{
  "intermediate_size": 768,
  "hidden_act": "tanh_gelu",
  "norm": "layernorm",
  "attn_scale": 0.177,
  "init_std_qkv": 0.0236,
  "init_std_down": 0.0,
  "lr_head": 0.00792,
  "warmup_steps": 200
}
Each number is 128 + 24 x the weight over its row's rms, rounded and kept within 0 to 255. Layers, rows and columns count from 0. Numbers have three digits each. The size before them is the row's rms in percent of the matrix's.

# q: layer 9 attention query, 384x192, rms 0.237, rows 230-266, columns 0-95
# k: layer 9 attention key, 384x192, rms 0.231, rows 230-266, columns 0-95
# v: layer 9 attention value, 384x192, rms 0.216, rows 224-255, columns 0-95
# o: layer 9 attention output (transposed), 384x192, rms 0.202, rows 224-255, columns 0-95
q230 101:112120119093137130133109106152122108125150121181154110139120152142166170144101089079163124145140148169160084095080116132092128114149167141124121115135130132118091127137143148157099161151158156069117144118161142142140122107158104161092156093115110098159139188142142145150132107111156132139
k230 100:116096129134164097160118137176146106119108087167140119092159107172139127131083111109153099142107128116139136145114112122132076091122122144098130142128117129129120141145150144121129109162135135111140126118139125178166109139122122120114124150103042148107134132144131122135156076112148158151
q231 106:135129104148122124122121148069086106127114120132127144113113150091174139181164132161124123098140137186104124134148096134156079106144102100124078127126084146119142155099126117126115124120148109181144137153110109130125125144176150127104120149160166095125150090132140122128091091094103102090
k231 106:125120113129127162126111095091111118135144136181145145118131131080145121147126145139135135091149163158129146127150137110097137097157098130106110089173136103138123170104116113134115139124110102151148176159170096108114143114133137088085121121145091073169136084090146147125123085093122129158
q232 096:103135119152133132177168146151124074087137171147096160074124135172101119132139146146087106098106092114110132087185143149127128152116104113126090129116118112159175167123110170129135115128124086142115129126098119121147099063185140160121161179141101127109153141134148120109120156119150141126
k232 100:110172158113192148154087120117144112124119129180107109148123148101098114137104146147161103158148123143145102097084142166062129132092153114106143101137107153098112117124088166136140155129141134172135168107097138137112118080118113105119148123100114124110123130167155151130138152122166143126
q233 110:120096126101184133130083133148124110131101163142132179133139087147108130111136105137096123076138097139121143119135120148146138115169108131112114109123145145153093134137165082129087161134114092129160098116122152129133146134134157126118076084100170152145128165131126142133168184125147107142
k233 103:116108098083079150138153118115146102145095121081094113130161168155066136162162099144141131099105113159132102108171138145161116122160155128153087080167113136101123136126144151135121112156122118150104124143115133145105160133151128173154132142123146142130161141156110097153092103150132120126
q234 101:190113091099143082112072119124152112172141171134176156106122117110160187130157166091116122152111083106091166127117133103115136129122098127146107082127103154117138126148151143135133167091159137133111100110103107151120098138127077119170120140115124127138123133143149080150109150120140144088
k234 098:151129107128141121109116121091160096145131166101125134136165130138114081115094155093109109097123103135159094166148101154199102144140088145116119091150138108124136155102088063134147137108119117077132114119103099132163130171067161125184110113150148149153132087118119117110140136145122111143
q235 101:085083120127111175105145118081135145130118176132107128174161164110102136127141100125138140144123127157103142128136117113107087100127141095108088130101106103125171147116150110090120157154125137160131109146112173127114145116137139147132101108101101157163146129156115096105117109137119141124
k235 103:115131108126144140133136098126140159124132188145154141146156117110127181078114124160148180136125090112111182126137097138153110086119102118119100134114128141142138115123123134138124120127128098119089113119111141181110171153144076137111125118108149161077129100167088106141139115145133119155
q236 087:169188109097131116116120118075157125076128100126110164146107109126103123087142152114110146173133130159144137063146146131105159145123131129144094148099144061129107156125173136175149170148143141134140106160167122130171143121118151150156111168115139112138117154143113123164200175143062114121
k236 086:110091097174158109124148094134136111122155099092125156186167142137135110141143108121155121135125136155104134146184085097095152166107127136169073104114131135187118130169136109119134117102104097176120170135140130164150116082131110114147126160087143154084098116116142095153130162130094124149
q237 110:128092130122133134121115110166131148136158135154140152121121174116137108125103145130113143127103155079173148151192121132153147130087111093087098090069139118133129120145122121170095155160135103127163102127124132126162125098112174118109110121126099133108081117103085115189128158170114149130
k237 105:138122160114167156147133093149140124106124140106128136119147131131117116145120116186099151112112088142139099096101128180146102159120152103144174049156131148121167148148122130132156123120159187169158124110115120108127150098153087106104131135110147110093109171119149104160127130120082147123
q238 092:150163087122103141112103108173117123139143121132126091140123120082163218133056143152105152125132105085104127099129131123132146145119125141094170129116085153132103139135129138120187184124153119121126139159124128130166142108124138131142154151152123143137120113130115152142145101128126155155
k238 094:106105134103114131116087127114114120114110123109136112110119099114147107219057115118109114120116128109155149151111130121167167142107111158103113120167138166145134142125112103142142151105166159091120131135100141167135131110137119161127142176173093098136107146170055097156138129119141109139
q239 088:114151176131175089145144124115136141150127130121128141111139120154144132119075137125126099105143093114147130120140134152112151118129086121142135122129159096135098119178111130154110121130128071135145137073108124123105162160126150164119154130150115107116112128142127160160110112127133146138
k239 093:087147139117113110144116107109134133106112156124115127111119144132147124125081108080075151110120130124161088119116147099211128121102151129133101078121132144137119103140123129164122136139145115157143147061154112134117126131152091193111136098107097129134146106108114160101133122085115100106
q240 093:152172094160200129157117122144144127128143102139135142096139114121118125134133144109125144138141147125140157132081194145143101093141082143137130092108128066157179143099175140113133164109173150109104162136161119129153124139120125112141087146164130122138121128129080125107111102153101158085
k240 099:133132114088140105149097073124132139139153112129135132163145130109143127147127093097121147154128092088142140101112162168206122097138122161139104140142122106153136132111133111125093064179120101121128135134109142069131110149120135115080135141133125166138118140133129125144089173110078148131
q241 099:093149141137142145173114137140088131145088123134155100132150142117140132127101126169155086129112148116160110126105139163151127108127132166106131137159116136120153160133136100121117111137075090152144116141087070084155120044161113113099137150174118112126105115172152163098147125137170120123
k241 102:098099089108156115117120105080111152152151131203092099118159107139141138160113095138145120145137107107144105127100113159118157110093119136109126115098116089124138121165117096156101148117101105106162105115157144136154113107157103134096168152144122133147123164149145169098133075116099135131
q242 091:144115156132108152099194156087134146166144114150109133138157140094149132124097113140104135091103127156135123126141129173139142144139122103119107114127149105132131155136137127124091125097161126132128142120169088120112158105141064132126121122132150130159140150119145134138140093118124146120
k242 104:116088156118148119123159119137116142179088122161118130172128082090097130155113107143099153106137124149150122136152122098149124147116121117166093092120160141114108143149143098129077149103108141082140131194122112117135154140132139109102136155165136107141149121103146121177136106091134121122
q243 092:144139177151123112136088071149174100122185118153114066158100092098103102123110138098093124142142123109135142120102136123132144122132114140090138132120084119117138095135152119159142104116142117142087123088126126127126142154130143124108149103118146141105109178132163106123114109091096143156
k243 092:159144094125113104092101131139134134133081113167134138119108138127115085140118117121121126155101103147086116152150153114186136146091129102117138135128134132136156101142138187133123133109184111120106142113133136154111164133090118089112120129110122095136094142122173140183134124131114116099
q244 098:116137192133170114148105163106153142147110122129160154145158141176096096155181134099137097095108138112145147124172145150097133140145142154171118128091174099105093144100148170134088173161152101096137153085124113146134133126123118118117109128125117157114098124141115126140104191121134169111
k244 093:100145140080138108120127123114148129139156118138140160154088146127117158125129075078161161143097055136157108118144101139158111178138136117131099137070150158094107167131132128147153143162109144126154180089138119151116143154105115104122118148111145088138146106130147155154116152159138129097
q245 097:132173152155143111126146133103127133108185156148111153134108134161157149122133113130126162085147165103169102184112164112128127115119138120140117133146130125119112088180136155129138110112107111156121113120143096134118136089104109127167101141098111143108139144118125100135132102107123101105
k245 098:130125114143110118097166189110110129144159138170142130143116101103133109118131108163114099107111185130132081206168119155111102127136141097135114160094111102125119111133148117125092086159136151137084102145126133158105118164123143098106113075125093108145136131114114092098104136143091124112
q246 102:146123116100103155089112101153125111167140167124166101109111134088141143168140108105110112134176129106090097131146112120146119176144096133145167142147141158142102154107133156109089076087162141142178173082125098140143138057136082125113146122120136130076111105141122111120108120146091129118
k246 094:139135111133135112166119091164116116146116173156168061095133100144120089126124105089097137162130161145118119112120155145126151169126100143101116130120160130157107142101149147115126173141162134115146093192136094123133121117117097143130101123153143110154121134107147140186105132095124169166
q247 097:130096180134115139140117128103107133136120146119128155180101113127091127137137121193073114154129118148145101150128179095113114165104135123160091129113121090169099146166124097155118135129103110107123179157137148132123145149156135113151145153160132108115089168159141152131113111092182099096
k247 088:129110151116134116083142122090115143136176119098140129117136114107117128108071135141095134112149134146105136125136139098131133129155143150149129110136130156189181108147127158156118188085098169134079101123126080131128149118160096136137068131090099131145144117147117112128126127113104160107
q248 089:116115083097103120136096154133112121149106082090113101119123116157149112114143166091133132158102132115142134092092129091163156162133151150148143112143118086111118110133136145103148136116127168120123109130133150134104119151149113138145121137101108085112147082175121134157152122132161116162
k248 088:148098104139116179115149129154103125142120122100129164137154131117142099169134123090143106150134167101101131121124109137085093161137110088122128146146136136115118114115111141161154129100149128138147093148149100116163118111132177151116145140119157095157119122163143172124133129157141094140
q249 094:137148149160144122097120129093143135137177139151133101113154142093151129128157095139125126091120142101133134143138153135122133093130092157135130148145094127123129153166127104104132117100140096112122152134121130112151086095125125151137156081111140121160126111155133103065131139129083136124
k249 097:118138138111123116144127120125127110165142137101179124138118089112135117124166099103104121157148206115108101102121130144086103142119102165158126110119120138135160140138133144134105109180147114096096123134144148091108113099109162106121136148168107197117117162151133120154099109163146120134
q250 094:136096156092141111127111132111106128117087122111100147157118157099149146157120142143138154133158119129111147106127116157130123140159100143112123129109074074133098162143108137074123149156158178138189108153131100156142106179148126134092115121114101126127142147134100141130113146135144167115
k250 088:111168124147113121116133098116143141157133186127150125127185096129150116125109129170130121130121152111126129112132104140074135158143090139072138085122100126155132127116102103092103132151175166132110115134111132145162139134178128140143122128098074162125157115105097115178107134142118116162
q251 095:137172109112139117119134148183144090129154123117105134135141120108131134167094156149091097181100190110136152150119121110131141112171113133122146176102145149129149079135131151154177134124134162104123121137098134143165117073117108134179155128120138138092119081116097127111126095087114132123
k251 098:119145097125172134120104125151157154118118104104086085096133119115133135096124145111118094145130135118149118120097152101084146102115101122133160118091115134093099116121141122161161159117127145143107163154111100125160143053118141142088156134117142132138151117158131118139113103059146117127
q252 096:142097107136127139165110181137113151116100090136134141069076120140141132152156142093146115143156189118121156111116135103109131160141150153129150126157135122118089154112099117108103150148129161114130139089133140104129115121141119163096093141154110137147122193116148120116118103107155122102
k252 097:108123115161180133146149160084112146176116121142135095131148123133125072146129165132192104127141117109141096150081119132134114111148136111121154135127110119114132142155121113140146134148085174138112119136148132140108129110121086138116131135121099099106151093108122128126151161090117133105
q253 096:152163131145145098114088140139143087124137126119100160135111114074122159139115150105101158133107109110192107139132117150108130136108153128125149138131130131129115109136100132142113132168087123086155129133126122130090091133092155108139121151105161206153131081142079159109152145120103145099
k253 103:107129115145155125142171121126133132137147103117127129164117104097126099123107138111072092125115123141138094127161120159190150104101159114151129144133147097086134107137140105138176114137119132135114147143137124181126133072130168112110137164141093111126125122088176159143164083144148117126
q254 096:126132106101144109138153100106162105119116140149148155119110121138114094167164151154124087093122139136158132136144121167130128159104126094137136116141164130122164128149125100143143104137108137084141137100156109104140160142109113118134133125161116143113114121136118122129115144158109168089
k254 096:131136155101150125149146164067154123149084102124149164118126113086135102129177140148125151129159133142120165133124125168101118170120164142159129102154165134135160149131151088106154101160115125168128143106123125150136108106127123124121108131136144136144128164105136131126178130116111142116
q255 093:168130160119110100128099141115116160138102153135094150143138144173145118142155122120140137116116104182130152067109072098141183155178115133134109153120105136081115103126099132100177158132120160130103114111114153107131127152175122144152181165115127136109114108117141107125153109133167107128
k255 097:101126176108132067145111136159153149124107074088115119150147094132097169133128087136119114146140166151155161138107103117153126123169126161116158137163137110113065134103107123143154172101105143128101134138139121109112115149180107120124089158093166139158130116156116107120143123103148128105
v224 103:149129096135170126174098099146135124168150137146119121077087123133118189115140142169141120128095143133123143094127130132133138092107134167171139150137146090129142142108113101124119160120120135110142119142116096103145114084155110115153106149145113118118093127143094164115117144124119140142
o224 095:091121146137119116097070116116144156115142118133134140100137131145084117127134156094116116115151199122124158121127120141079101091167103145097069158097124167131135104120165131130091113087144087158074105130121129123170122141121140114110145107133118179125159134115140118134130113153130089133
v225 102:158113121158143154153105098168158164111125103126114154119134088126114122095106131164136169113130077171126158117111160183130130129161141130181146072131118111162136136154109103134145108121080124151110140107137160165168119149135135130148108126111150124152153132137114123113132083100112162145
o225 085:144136123123140091148152186149131108101179119129146167139119172130135152100145143117149126117128179106136156160139138140100113091122122148123138116134127136070129110108125115191091108123136159130093096143131088125136125080140128108123126138117116101131172131145115106112170125120101116133
v226 119:169153132135106103135126113114140150115125125109149141094129167137163138081164142136122104146105147093129127121126126154124170134140160177142160164118098125124137145098120168122102136130071139119163110142094098140140114090160122087096098125165146083109119128113103112130069134112147140135
o226 099:126124119162143139087120157131153119120139162145098132115148132128153131108128089120115121139109107097117107124123172124120118109168129132133087167137159130160139115098131084119147100117101084142136134139127145110088109136111121094153155164167145134165169133122069160083092141148151119143
v227 110:139148123105122124140143122124139134136143116144125134122070105131156135083128188127104085152137126138152132086127097158159083120169188137142147137135088169115135143145113142118088106140105137174145123120122131162095143125123088103067131128106165112120148116120158122146064145100114114097
o227 096:125078113115100107151173112111117140129132199097146144125158137124136145126116121166072126116166073138116135165171115110164117105101116108124085167102147147164156082161127115153083155141174066127124097155184153142115132111106118112146120132134147194126104089129117116133138152154124128119
v228 097:155159109079115145133140112152087090124142162134112081121164140149147137083118131131114097170134127153126128131097113093148129132111124128149096126114148168146107092126111170088167117159143133133125122150185159102118157109117097152150144145135142136102146141123136106112137112113089133068
o228 090:135125109123122155094117113121131133164142144141167142134100131132104102160118109128138138176126101132096150148142127084214129124143144129133161089133073172127152143166146103168141150083127100122098132129132102114120115103128142118143124118115134129109184149129132089157116154172121135133
v229 088:143111129142152124148128122119165114114070150111114119099109142112148157123098107106145097097119121146169162118113146106117111147121103125124125123151125149107132124137153100143106134174094151098168142116125148071088088084139062112154189158105094134143109143127151181104140137153094128125
o229 084:132133163113108116127119147160114130126187136179123102127142086142129128110143073164103118152148178107084137118176102116095159141156121090150129107086099122149146127106143143117128105103140134169135113168119126115192176109145109127115158105110132114123147121122136080151101107105103123132
v230 092:111125102121112167132131131109122146108090146091108111139123114124106136105131102123126130088136177179130133152117165143121090153118100132094141170117113164136122113142100116147109128166154158111140125175125092142195159119118157118140101107165120140144147170142155126151167136091091131072
o230 090:167118106095134149146073093145130129111162106153145111129111187114141125135085138113128161130093126097148132093141150127115109111141163148125159140086202166100126116119139080167076121103114127130124149135111099109090110069150098132139158114104157102153136135107143099174081147098132108139
v231 105:130146110137124080115157110086153126110129121153127089126119141172117158136132100090111131090166154115145115167125104096108117124137170138116098137141119155154097134117129129150147094144132145120118095172177142132121159148118157142139117135147125149157106110107117092151127140123096090129
o231 096:170091108124108132146109122119134178090042107093123146142158130146134144091138108104144086130153086147121127099120165139136137135148069147140118146152135129145113114129137082101118118134140143132151140159159121139125110107144093122185111120106148172155104178131176145132126163102149139119
v232 118:123135129129120097139131123082150108101132118113157126125116147100134136154109136086102121134184127117133091144115139097129154128135121090153144158160073098114116126120111132103114083165119155078124139160180164143108180141127150150118098147157150108108079166092135119147137149132187149114
o232 098:158116144098113148119123158119138158153129105108133106134165112138143146133158097111120145118104112138153120090117118130173158172090111128167169118114169128136106095172148118109163133115143114110134148110116172138078116117083082112154141125128166107183172101151155133132152108132140111127
v233 119:102118161112142138126106174151134147130136126140093115080171154152089151176110121166141095135138139140126130115123130106092129160124123098136114145169122116120137108125111162136125131102171107126150127133136124113156159153129132171148108148132079109110126130125120147168178098108153113122
o233 103:125128120103151154120126104120164151147137066165131119141073105114127122158159156138126161160104108112136156111122090163167075128144160146174133124103119117135134141152106104130134176139160164099120123076111148140100123138104103145119151107152133142074124129155082159123156115112116132109
v234 103:143126135159135113129130088099140101154115075097092130106093130153134135099103125127120119169116140093113143139123143124156113144157146140167075131124110133110113137126147170189129129089136135144138106145161149117101155106146170142085124158082132098124139110124148162131102135095137092094
o234 094:137108125144097130141121109109135148149127147140150149130138126136129162116161135142139094109123154127134135109161121073128117107109166099105143151143175143150117107112156104113097105131158173155133155078153124109088164156145109120125129105119116149133135141173093101126135139181109148149
v235 111:132137145146082157150125105147096104147128129135071117169119132124086127141114132136140129143101164164073186143138137113138071161153139127146103141109172124126128098115118142128154147127151097081151133094110171146102178125131105144122155170131152145106125129146104166139129144151096099076
o235 096:109112120136169139129125136101110161146154171153120145107133099125147125133146126146132160114140184104107148117132075117086085179117184126126137110156125136123135150169095083120105157131110112125110149127143147132140131114151130151126125086092099140108122148144118075116139164146124134124
v236 105:126164101113108149146124136115134094122122125144131139131085152138092138060119150157153135112128141144111136095138111154149138132129152106156075122147154152134142192149090155156159134127127169118103131139091079153135121102124148089136117119129091099157135155134147123123101147137135173112
o236 094:115132126161114129150091158145147153124148130119135157116140138111120135158099125078109131110123152159125129141170143115164103104144090115126153169133139119133129112072168124114069062092155133154125124127098141115155098133132182167135110119136124133113139131134074149132102111152137109098
v237 111:123145134171153101182173119108137177132093147150120141125158130097111120127172135131154141138153107156099150128084109151151141129186171079097162092088140149137162149145111119117113142119105140146119170122089120138121135118093160083152142114108137113122125073133063092096100133126148120167
o237 097:076107098128177066136145160114129103070121063137112162124172180187175113138140100094114127127106097161133117123144151116102137115112109127100135094138152123159135119101134108110123127150106118180128127161135135078168157101105127150139111117130128138057136129125121114095153120156140099098
v238 109:165127115148131111149150116115141091127137160139170122083160117152127113088129121122098097097153113156115113160135151141119129142146157135157123123126132122138160132149108112111111152138108163134083132098174137198105145085111138097091125163124170074152104130122163118112116105104114120160
o238 086:140150116143124121123121108149146167063121199105128153125161084117120139107098137069106107123123110085156119126115158134173124093094096129111122143150142114094108125124191109137148105075140101102125138163116122101121142105115153149144142119178107125127140153118094111124115131162116115122
v239 095:090112118100143148120087183158159149130124102152121179100170158106140114124153129144114147091108186113136145104110195111131126111127094104112166098131134112156135118103094141161143145148148184129094169094132132160162120125120153083089133125131109119132120104110126095148156116160160129169
o239 084:115140082118137146127143080159139134121135106130135149134095120166110125165107138128116098115073118145151150119125107145090112122101115120128066141060111128115091136140149113133164138079060145169184123187104143135129131106145146135155111144161079134110155126144133154132115149128118140129
v240 104:161124128095119151148176120129152041143111136143090126175077132131117092131127111104087144119104113114108125133127117127116120093157159119115100159183133154121137086157104129141166126141097140147104136180098132138145135146114090110139163125112154144134122099160145129123131103131083098144
o240 102:095107089094128136116180105162116167127110112125145149099160108141117113123166140172122153092120098146131165132144151129193135139094115154111120102117106126164139153080117102109095131142191123166144144080111126132129163142136132158149119109169080109105161157125137124173091161141102178167
v241 106:166166120155141134131170107130114130143152160164065090098106130114149146148137104183140146096108135169096139116156091122097122142148121119150111121147164173112133137110152137130111121076122062125093167125120119154143089093161112177178145124136147114104129129135137157141121144112133153119
o241 094:137150134131125115158117125162121128098123102112123172147130112159115185136132139118138141155124134112103087131112102128093107133191178115113128115117113100166141121166168159127130104182144174134097114108082157136114146144145126124107115134112150136104149127144100122108125099153144101108
v242 108:145140122118126178125145120158122141127147139136120112180154119124168149098116150143112128094117153116132169081157098051132130169145113135128086120116174131071140078079148128120125106098124101151131145093111139114131128103102114130111116130112178118116103158126145139162122135108100161119
o242 093:193135143147118140095115157114108137097131169118106144152131154152130157141187153139127152130120147174112100140142085125114115109137138102127118113160124139121128111129093102134142128120080094125113133136115151138108101169172146121120144108185145116125133144133115135085117080137147078137
v243 099:104076114081136120154129117129141104117171116132153120096093134128101093102111143125145109121074146137135144141106146126121107154116103102104093130078097160230118104123157143128147143128168110115159115157153117104126134161153113139155119146138117134112149139111144132129117124143114090155
o243 091:130114168122107135113132103128170116154136107121130142122111130183152136109096106128151112141121069143105158097136126163169122123181186070180148149118116137064109132124139135145096142134065152116161091145133152114168125125145119158113097104118109075134115135110124109107137104080139137147
v244 097:081105075149123100136122081121131094114081138141081147168102119125095098126115158133121129130081148181117164136130125133131107163110131127078138075100162120145093101147156092101104145147149164115166083139169135131120118121130148103127147169146126117126166144143124138130122124139101090115
o244 097:127125158129114178106124167101109132125118074146176131098099144133164160149123123124126140096150123115142131105118101130130102152168123102103097119181135131163148187090120133147141177123094138155123152140147085085132115126152133099076121133121119164131070124155115078151081133124132122153
v245 103:150138123126134146155100120111144158135100128103113122155133164151120077164113119136179126127138127140100103171089127117127142125132128128076093090116167123121169104134164153144088118118084092150126152118146105115177100155157099111175150113090121140128090122150139164091100078148127111171
o245 093:100111130108134134096125163119132129122133103153133144113144097152107127111127153160139129147154151106095153097110126144153123112164045113143135127151106098117146111089081125146123145090140138126137095126110108084128120132157138131088148134124128142122124074132133153144118143117134158155
v246 112:130168104107114125123137096144141134147145133130110117088075144150162152124119168129098128151162157165118114125155109152136133156119139149155106159135183145156124128113092108109120141107145124112159185143114125162144126115129119128122122118139126163101142126133115127149098090145130125123
o246 095:110179128149146097138147093101096138075142118115107145119143128133090122105159125120098153077098080162114128171112155110182148129129146108139062112156132118091137149134167137144137086085129115142118114113108165140110122158118136092129139123108150123106129082122122098118105124137106091077
v247 095:108112112139121116118111160124125137099106138144090153103129171130098108122152162131128172151122120116128096118141152176114104117061122120149143102131127092058118127121118125131117141115086146150152156114099102102173122129153162157132088141135133119179137189113110113123134113134142142121
o247 095:109133122159148163159127112139173089133130106141114131145108101113141129167107144131139120152128117139120142163138172100130104129131136164159109100120157104125142079111104156126131125133096137178116155100128150117137120130060087126164129093129086131130080140095170167141094119146094104131
v248 105:121091124131130125127130166108158120143101114144172133130138138105145150114133103116146119150137084103152074126112122111136162092100137140125154128139100083095110125157104117128107116124096114148118106152157151140179133127142123114094156115151147137102093114124122130144094134117142127119
o248 094:139082157118123120166146156110165124133121107128121109114137154139139165092139119170146147131064104124160135129125110140151132115117101152115161163111142137142150084109110129171146148107168126092149138093114121169096141161110163122132156080102089158141140126142131124100162120131141138167
v249 107:111146114113144135172115139161156107100095141186092153139114111093163142129153127166111124139092129139096120124145122162112116109170155148109143114143146141128158170131130102115113147105134162155116147087100137161102102139150124124180069131121117108134114115113132165112092138120135129097
o249 103:092083117137113116100172134172145175095145128109119135153149143112087126111116148135130133063148092158131149142173117115125066085178147086096071129123095128119117125160136169113136110143126141151124144127105120097111159162100165130144103122128133175072116119146114111126115144119096121150
v250 103:135128125115123135120155096114095070161145102134115096158091153170131119143118122167079129132146116154143143158125142060150125136099135150145125103172159118143115100116114136158143102130137117130163145119141117118152150079137132155196157161134051118149067123144117124141129094149160110116
o250 089:166125115083156154133093164128127157138135128143133129115130066108112130142160146109154124130137111129134124143163128114097111109164125084170143088109085135151108202110165158112114136105144146155077100139137162175117119124104131129115123074142129103137134198119138131142116117091109152123
v251 097:138117133136134136180118099148128106181148150153099115143156104118157144122153122149178152142144136110168162120134072149153105106128124116091140111103116090108150158181127153122123092125158128131110153113104155164126148146115122116105077168075128110109118157070154107122109106135135146150
o251 089:112118120115112127108134146121099078110116126073121128115170092148132132147126144113162117086169099145112149142174102117136111089125163089107098151132099099104118100124119112145170161143131141131111126115140164112100183128122134112113094069120151141095145094106150112107119108151086123118
v252 095:150121132145110163146164153144153150162141114136117188166118107142130112156128140121106076142085131133114132125098160137120114120119139074113131146093161137131132138127131164104125131132138103094152099140117119096128115133121130116096186143134081149105126131122160128164148087113127154114
o252 091:133099162086158134078141136110154105145142154160134128146115134139139131132122120165141152133103071102107148105144111171120125171080163099107103088092141105120156140119156100104145153123157120140145132101098141094154154131177138146128143108169143160154064132132076154143137154112123138170
v253 102:126128097172135105097151165148118149116117092122151090105109085111141153155154107136129168156135104123140120108151091118139121146131133159115116102132117118126164125134106127128123108139092161131150123145100126119115130182102150171116132120140156100149138095085085101099132115174099180119
o253 096:140145144128117101110141133118108114106130129143139168144118123120097125083146136134132128182110155189145126142139127079061145130158130157149136125140144137147113149098056150140153102094173080107112168117141127104102146153098139133146123186149144111115115128079149113145150172107151132110
v254 098:100118142099131132165151169119125124115100104127106140152143079177179138137141091122130126133111087154165113150157126143151124135092149175099150116146096110133150142158103077095129116115129177103134068157140090084128105150146130102100097126135173097144169128125137117117131102106126119162
o254 088:090124126162133124117126125184135139124158136106154092108107126120112123118152088098136133096109162113143134104116121126159145110149120112129136151145114126092162138122098150139149168083166110157114127124126145110150134112118110110119189155104117137141071167100106126160106118187118149145
v255 129:155151147131104143142114118114139146160153158147119108140121148123121130141164112132156128159150128134136160139132112159134098140151147173165126114119136140144167147171080157149129125111097130121136117113108132161123113073088122106154142127105117141143135136117112125104086153132108067128
o255 103:096132100119107123071152111075128152110125138171116116108145132114104129127124125114116104114117135125086117163153153081150107108140121145105085121118095125135155132123157134119105126115135101142112102147170148091127125130118107141121116133102143178100113134154119129151153153154124134119
q256 087:144135109112171077117123142152175140141096103131116119110119144177145114159113111112115130161141139157132104101113118114113120130153131145167114123134108135101150126131113163108138081166180142111125097102111155096152112136134120136124154149162086142101128103119121130130155124158163121150
k256 092:131136138102129145123141098122141138123106130084116129113127109164180124142106111109115113132116071114156122089113150155129109188091164125126151139129123127159130126112135160113135106137146153107152105092139102113113114108187065184074127095106147135089120169138095151172165151122109130147
q257 098:114126083118129118132130157091122131144155128112151088120169137092087093145159062114153132137115136128079139112182127134138149166122081142075136144113146116145132100085141125130155117131134153104166097100175134140147114106166099133094126107138165117153142132125144167147193115112156130141
k257 096:117099150119118100116107134118128116129119164127158078101167120139070141131168062106130133128120112154108107128144151083131128126138158139130142139117079150140145137107110118150132114112141161166101180152140163149129154117101151170098119134085108122131132106158093113131150180077168151073
q258 079:126175131174073150117078100166121104129102107116134127157107154132124114074170115110125137145107156108161119129164123126087113152149148150091180142105118117143137120107172132121132129137096146124107155115080107091130141164114071149151126149136125135129134101093124097130116125106116084146
k258 085:124101147146093142101176161133149104102119105122142128085176130156122123106112094137167135119152170098157170124146122158104125139108118126129111138093113130130127110114123145120106117146124117173137096138141088139126139135126123093107115131117089173123139082154110114159115140107106144171
q259 089:108121128104045154084158120130111136171108132094133143114123153100159132137172105143170147135114106115106143098113115131094095128076145138116158115157085155140128101130119135118165098148134117130154095147125147140152137148116116122135108128137120111140110166145121165119128122187161122130
k259 095:143119144147140164166146131138133137152128106086115093145125138143115090075139152158168108133136145169090116114126118115182112114155152136128147147154100072163122158105108152094118114135154100100133068144146101128133142128136110145121122113136137102107135114140078100094173139094137129129
q260 085:144173161160135116128186099153114093177127138143169137131137149140159080169103159121108141113111124182106134148118135163135148150103126116166123140117117093057124150168132100095135118119131126134132124107139097157098139084161131121138117127115109159103130163153124110150086153128114156117
k260 086:134137185157149111133111159204138154126130098108109126098148124119102129117148125166131113128132125137097130140102130118092141156125111125153164103125125126085139129131120119101143121063138108130130121106098108162120115087119158128144093130140142145148137132149139135120118120129117112131
q261 090:163172127120112115123148117137119159113119108087114130124130075085134125116115105121137141161118154112121135117129134097177161169132123157144145125147138083143093090076140097114104136126088175112167145113151118099152112102106084161125135161119158087176133169089140179104165102141115135116
k261 102:156093135125125100138077109101112143132159120105110154133134106140147131126168124110118119173124122138092133129122126096212130098142091169143083144107116101101092129108121113166135140108110100125100145133097129123124122115086191120115123151099122134098130128084108164139147139123163133101
q262 087:119086142181131115123137140125107126082103126127125118105110144116133140145140124126135116135108116133151090151127130127128125087143121128129145105140134177124140147130093124126135148137135135140158139151116148108107163140086155129142103160169202143162106104104107081093077106114136117143
k262 088:125162151141125122168155124140082128145168102134142119159106137132128125145122130116072128123146151130136123129136144112131135106128114107167109122137141087116102170124128106127126098133104145132139134101118121101104109212116154100155115149138138108167122148106163072113104081137079126120
q263 085:124135144124108096115156092120145152128161159123167080145082132115097164155117143121146118144173172088136152099139125136132128145067152128154100108113147144121126078149132104137142111159119155134118146100130106111119108179121153147113163107144107121139135115135111114114133116141150146121
k263 087:136141116124169154097127119154119124116160108111147142155097110145134136098162153089177160129126158143109115102131114077126131110136100119154146152149114100104129107098150116134110135130149128139079179109120096111143133144181139121134181076090095141111129149113116141136134141140155144166
q264 098:127151135168116139140125140125135105112139112137132105100131107165161120100116123108159086099135135123138112110129147153104108123121107126129101123157127112119109147143166166139138103124159121097113103122119161176132157119097143150141104135133139139179127144140140103120102134152111132136
k264 096:159145116135171133084115134157120113154087108139094093101143111140145108101104115154123148142130144079156118177164187170084103141123105117151135116113127158122121158118157098108125135160118156117139125133110106113153152151148125129087145106173136150132119115072107160181130123105077149098
q265 079:133126152143093105123148144133112097086064171132155169140146183140141145168116098155125075120127115130150129159103151120091115123114163106140113177143153137129120122092130101146111100071104131140136118167077131097121172128133120123134126156156120107173126115161123156100102079100149094099
k265 085:126112085127108140119150145169122151110079131157180160132095087091121123151143115136112106128126129114135138136098125144120181117098124147140133159132147090113131129141136086169165098131097131124113166135116128060133163133138147095122131138154125079112088133154161142087167192113140122151
q266 104:109154133144131149133063089155175138146114131135118141136122137133095120146171128128138110140128179126143125174129141117130095065123176133133120076114115167098188149156111142128142117116119117092088145128104156117130126152135152101103161141143124138148108125148155127182059135114125150114
k266 098:126133107140141149127153066173105110106138110089141141135134123085108078155118105151136145118114126133172151126126158164081112117108149122136132077130126139137187125144104121124103162071141130120135109093076105118131120115163097109182138121127137130120127164156109123129134178144122127127